Weights of a small GPT-style language model, trained from scratch on English Wikipedia: biases.
Each number is 128 + 32 x the weight over the matrix's rms, rounded and kept within 0 to 255. Layers, rows and columns count from 0. Numbers have three digits each.

# up: layer 9 MLP up, 1280x256, rms 0.107, rows 214-297, columns 160-191
# down: layer 9 MLP down (transposed), 1280x256, rms 0.166, rows 214-297, columns 160-191
up214:149107164042105104168126155072141127078084065108180145154135145135152099124139138134152156138113
down214:074162178129112114107167119181186146116115159090072119154153116139136082122168062097107146149124
up215:138132095099127134174179093120072085097148137114189151164085152109127127125068147156116117098171
down215:096058203159074152165144122129076122108128098130074141094092148153116084105099134122102129170151
up216:091154148154188105147163129139110133165161105121120122128135153105180098129148135158074146113135
down216:154110188116099075166151076142144164122166137065096096095134093133137150139141128175169157138104
up217:104135151163083154074141124158130132149136116148154140108159134144143140194145126103139131143122
down217:077166076124123146137118117085136121143146139170045127085123085122072114169078148107120116126171
up218:123103134071188097101076078063068117101135132133111173095141012065144122093115143137136155195134
down218:157201116180138208172144152099150082134119148062099056165092195123179108090135115118144140148114
up219:086111181100066148192108075136133139123086138138221141116211126161114097131144144165055131161153
down219:080115104151135135095156105120122135135139090079135138156116112110147153127134112073189117195113
up220:091110130160173072121152156150074127163101201171124132135113151087130143154098139121124106109158
down220:129124093150110141103143140118148131135126098096054145139142125130146097123239135109171175142123
up221:137068096161159145148110125152138168136098086078120164102067116110124138115141153083120112165098
down221:093121141057133151100117081188151059108178109163101141067128141148130134143118175162146133117075
up222:122094131108102097104208140143079132160107089086129112143109091129104147110121115138085111143122
down222:155167121128092167114100094108110121075181120137110168116082192145087089150137154166125162127140
up223:097150105132160117160128100084093137159132153105127108180161127150155110110162149134165142129113
down223:122130099101101111083174113163152166133135095146105177102087113138096132139128087122092193163128
up224:222131099040101178148187149103178155138156167114126121149173085112128147175188111157153134115131
down224:108071216155132117133140110145112170109093103132103149117095156115138141108127132168102095141054
up225:124082095137155121124142076111074141134130096174161115118100131124147134116102096060136100197108
down225:173090101124124121138101147147154075117113155102133093133123105141161169131103118193122132106115
up226:140145196083115120098113131203095208129145086129151101078153156197125132160090116124134158116122
down226:127128169155116149190129050091084106095128138190132114120140036151115144190216104064118101089074
up227:145113132135151146130123126075169096120163099123186106069137171126161193117147164122118152159121
down227:221062102241133106143106160194163151133146138131109145111113148151098115130145104105120173033213
up228:112143151155119161104152156121082077146138129129146117172130151098151192118100166140130108109103
down228:127112106111135074226126151144144112085136133126122120143081080152109133123111110152104161150156
up229:129207091118134139102075176111100110141151141049069167134167104137105106145125108143126118122174
down229:100144143165147119126154120110107190109169154154124121157127133091149119093100129047163143214115
up230:124117170100093132104115098120109141101133100156126118104104143170096092114082120136164172130149
down230:131131118142119086125124130167130089125132153153099184128113108098146127086106091123095098147113
up231:129100066096106165083157196198154137152046158198142121191120072070114113125105118115163126178137
down231:143150129151133136165126132111152123168187138098096137136111158202123149131122157122109107109140
up232:180088160145091129112104129143138135119095185156180118068196174175117093123151115103121194137112
down232:091136147090183119109159153110113138137157110076132125130093121029079150147125142131143120142132
up233:131126170144103178086164109127086103139126119158113227159115081124129090160164156157108141160127
down233:129182119136152155141135141132152130142146168136112168133141169122146112072152120119164126156149
up234:098098150137118157158070207070091160163125134107122077158093170212154143131141121127149109072135
down234:112100151161140150085121094126140117135102142095151166093148088127155094060148122147132051132126
up235:125185122132129112132093126101176123117130163109107124161119101188144112126123124141151176186156
down235:114199154109171087066140113190156148137077174047091216055116105143162128107137104165128095119160
up236:127065118147136101139158069071141147164168137134172131116159119153114129100066116135135168152049
down236:088138140153050156083149153174081109157098110086071205116149082111112133176115186136145119120153
up237:128127144150100131127148166168106071103171129157081122105169080200188149187128129179191135127155
down237:139132162158105063092120133132105125125130160127155126138110123117116149115194130123097113155107
up238:111129150134127120105188140116086196081107162137088144120124157142135106124159189204136200067139
down238:089129109172151100147119104209151106176146035145084131173134158108044169101045102153132149078124
up239:134114131120112104106100138108126170142171164100155149118082178136113131132154107089118171153127
down239:137119124151133151158157099116162084121108113189133131094128106155164134125204135085164139125175
up240:144091123123112159186145110097146193147132073148082155161142126149159083143098109186119139159218
down240:112131105081179139116104188095098149135165129096111126114119200117150113169110121127204123109101
up241:211089195104123141144167109191098170078136183164162139174093141134145145156135139152112104125132
down241:108144089155116106105086159182204093147157126107167111063108158177130142186132186101174139150121
up242:120136158161129161124116122124166172116141073112087131175114111089159136132134123170137124104172
down242:135167131133151131066103122101140105163099134131151110116163114163113184064076073125190111116087
up243:106132163065128108091140095038062139227124094181132126139172181147150115150160064086152151137154
down243:131158144122139099123105189151126085110134117097136170143189093087147137151139143147110099146136
up244:034044130154092147076155141091119139114077091118135182141096157159129122166110099167123132132111
down244:122134135157118116146127130123159113151136111136126143112112105133149105134164149129167129150159
up245:112098125117081074111139118189123192141153137127117154088167094114107140119148141132163105089146
down245:138107136157079115171089168105167062151129125158111082157093167124146101169096078146150160160185
up246:147138135122143118119130105140130152193126092168197106177050175131142098158125158160143131090130
down246:156132115133109184067134158132119165086164176104108142174141112093109135195080154118149127185125
up247:132120102103127124142137126145084153131125198157171091139128062132115090089116208148066148117189
down247:105178164149178151133163137112133147142098088125146157094086070145079133141095150128121151101113
up248:095112133141159116122141123117152145061079128053184128104140126099086171121118061087124122068087
down248:090072106142122102113077130147131096164170114176130178153110158074128115087115113141176165155111
up249:144156157096106134115176096100083142092142148122108133150163162143059134156156189217117135138091
down249:177122145132130118190143165135038081147145181177181090161084126122149154130093097107149114134107
up250:103109075112125095127147158176118171131132135128166143119099073134120142157103099131087115120156
down250:153154145156176117125077138087155156143103157094102157121116152119192132119135125161163158205099
up251:145169099135082109096140130089113197096162106114084152119116133175118168147150155116146148117144
down251:118112127084131120132102164133095075130119114136138135104098131079137157123150102152131107140121
up252:082112155156154130177115161083094151125097117141115185105085113120109109125154129132119160134157
down252:104116137122111111104111112120149081125105130169142124135150116167118150181123078078122173118130
up253:080058130115148082139146116074073052105104074086096113160099132124085085143102129139125145096111
down253:144148139218102143111142096111095146145163110155152138116155145149161139133131136140129128152099
up254:121120087142150098120072128109115169110177163111187099207155139086192145118158093195074094115126
down254:098149147109154156121142121160136113102168102139144155093091111136099112093138081126122143143192
up255:172118125138148106106092129173143058180154168188187128107114146128073136090093115165114131146117
down255:128146136137106160153166138134113134108128119088171110126128069112076203154073148126129168126114
up256:135103155095134120125192165154129162163168112147093137160118100174057118100115102164125130095097
down256:190163136129132079130106067110139089140071136065143172149093115144255115159128126132153112155107
up257:143168145154143078140122150131134112181124148061075149143170125111149121135129087152138098122087
down257:120137124167110103082160146164078089121088154103157139143111156181189145126130148146094061107087
up258:098129103132132129149154061180180149135123146158161161123143163136132136147104185118084118070144
down258:151142108145097150126095161122110169145131096082172079152153138180162143174097089147112168147081
up259:100143181095144119087114089189144144147077121075139091096097108107047107131116094110131158154143
down259:141093163097139093156117104164154095119125186132095181094096143130153115106150161146144165064140
up260:123108042085098156117140103099145070154114130087140050157133159148111148125123095121105128162160
down260:082091143187129074153162086096115204130206168102147122107128135162129134172091132107135093224067
up261:116104054191117118182148158117136146164146127116148058078119101069145237151091157174114100148105
down261:095163211155167086170136127125192146070144146134124121139178123127166087100142137108105130110123
up262:152153122141159106101074154193069152147110160107136185090092119158110129095183118144093169153142
down262:121113140111129088153117111113081119150134115028062173123148105173153131117058152087204163114104
up263:167132187143147174124109117163139099144098117089135181143168117179094124169178134106123137108165
down263:081113140203102119079151087126143103123161152110086124149146169113116075131071126135147104213116
up264:139176103100151163083134141135117149157107084091161127138126149132097120182091133147112172169129
down264:060150150092163115154109186119065119188106148127141184115117103128097057111149135137134049144153
up265:117127120119113145177157137122069137150090064109097129171112112124223140104106138143126128160139
down265:125084117160155166130107115126233160110197174229199114109167125170113147180217059084117147131110
up266:145121164186107037136135136118142144120073157073120143077143143152146120134145112146125133129133
down266:117114149104070145168094135146136136161099156195138083167111145102122104112087095136156148143150
up267:090104141177149138106188118137134162109070092089136166162153151138080128130062082095046150111120
down267:146153078105128179131143138113096092067128155166136120166143152134146183161138092164206159073147
up268:178115084111163185080109052093163160160162223177113099130096137131150134093151111173142118033095
down268:103124142125061103145137082106131129067189126143158104151137081162118117144186151124124135131102
up269:142142170155200144095153090088138178143118144172097144104197121177124140079139117146149132126102
down269:105115055105095112105076127157143139148055139167081087099140139165166129187091123114130101174076
up270:118075114082082180169123152161102119092174104080110158177121123100139135147163161153179179140048
down270:184195148148142185087099113144159090081172171155136069094143154160087214132135118168082183152090
up271:107176103114128201090099116154071159110151082155128136178118093143084143178099154165070132130144
down271:154089109141137102068126113094160123210183166142115119129120118185143169098073107116139097111084
up272:117161131172147135096087217124098103118150144066133143200130056193107080115098108064128106178125
down272:134131131090090142102146160111136130151146171192150164074162159075155141133145165082109215164173
up273:155125087139199096106103142146166160124113135106093094066138130118122163135146135163143147045120
down273:091152142093094138174124094106125181145140121167111168168137104170147106179021187123125063153154
up274:080116127151119136133110132095103115188130127187126161123132084119159169164090184134144137107166
down274:138129124169149149118141123210193148077128099132055139138127158179097107112139134164081140109144
up275:113099171122141159157147161143135160129068077161123142110134070100168128124127129165158117162127
down275:070111182135124136159152164178165096177081157165133120099094162115156077094126175074226168149094
up276:112072105151151147173138113096095189151153129127166140074118084108118108137130142110153112159113
down276:061105106135092096173076120133119125131131131121115101123160085148090116097107181091088117096111
up277:143091111151097084155091102137088113094139123090151081068152114127096079138156133213159131161115
down277:150156139165164116193062113104148140100079173128166128170088192141045117067099154058134149163111
up278:137104118122121152147109175119104123103119154126172102108160141150146122119111160217080103122148
down278:095177131128114102131113129121137121157094108171146130156156140135081167051104068170176186135118
up279:109138083129164196091184137086141096141080130126099169138120119146095145199113088116152137157172
down279:109134078182153085145097116198164119145137102131146087058129172053156145167067159086128112116068
up280:182102117165152117144132095184174144103128090128105214112134126119111120163121146091134130124147
down280:156102118117095110094125134111136088178133140149115140144028195149160112107144135076171150110180
up281:100126116159087086124106140115138154121090133123039090081149195138163141149130089160129192123179
down281:175089128067090182105180114148110073111127130132119045158094153149119190105131173119045068135103
up282:069116123075108076129112074139136113152154133097138133136176129161178139179117172113082105131080
down282:174186155163078158126122138137168142058121139079126121191107121091108134142118085119166087179155
up283:176116131136156136179149122101162074149101107137142203116104092102167209146095111137153158117108
down283:101143107126101139085107143114106139131141136119119105095086112141102098108163109103081115117155
up284:244138184113201141084099105161129100105144129130092123159101153093124169081072113099065111155170
down284:081127123170050123090125152124195146121108103174086134096122089137097184140172160166206076114071
up285:166103131174071192139119136140127090153102161135184092192134145073145122084141097179210172136102
down285:151212116178115093134126079142156160113060085130111096104112112093127144128102211086157128157076
up286:153095096164198093075123119108074134124056147097120127171156110121119089086184130074119194080162
down286:138094099128139105123137107072117166133157123174138129163169105172142124125062123138096113138029
up287:138093185088112151145117063078158114130088166141132119165150112104065137093084117192117128102143
down287:105164136122127129136097129151126122139180147112101095128125155119138049109144166107109114120067
up288:163120117135146099096125129141140155154175128147103112103121095117126144120127158050084073055125
down288:184125147106113166131148065189068089146104135158141119148138075097118133083149090178087162146167
up289:139006152101120167157114095155137113135119143154091118137173161131131113134144110121124102133134
down289:150194090222096121131110222104149092128108164142177098151082109170135140152132169109172172139133
up290:171201113104094112143125150116139137152155118113101131124164167163113188146169104091133143155131
down290:150106164112182120116126163117138119087138181081136142139120084154155129128100123123143146153141
up291:137114114126133147140213070173166193090109119094096101139118130184143141111074102190180167123137
down291:115107128137093147122143134056113096120101160143174159060190056139148121079144082111139112138123
up292:148126128124104135125097144169109048100161075177039132098109095163176139136130170110119105117167
down292:142123144100146082153147134036096163117151124082116149141149149061119087139170122153159126055133
up293:151141160132089152161151112153143146077093101134127074142147146182139136132172091089087177119098
down293:111157094090157106136076134103125094165095077190088139200138120122080099182172166113132118146129
up294:109050097121156101104127111072132125133127115147109126147113106115135115144127105182107146108147
down294:144175169148156113088118128145095090112063132102105152134145165192102142122147118076170131141130
up295:132136171111097125064151057114178125166143079147130145134156123145088131101115111114119112169162
down295:100133059217193101125102154115121098124086159134120093096150171121138135135106225123140139079097
up296:112125151153184158093117154126122134154162080142146119080113171063153175157189198077043171104174
down296:144126164122142101116127139154199191153130142061094159187165116177120097124121168111131111168138
up297:133142125122130074120113104125125154163112148131127181156103168166149162115091162085179097093062
down297:163079141103109144170155120032173100165165122154066090126146084137112163142165127126119141177202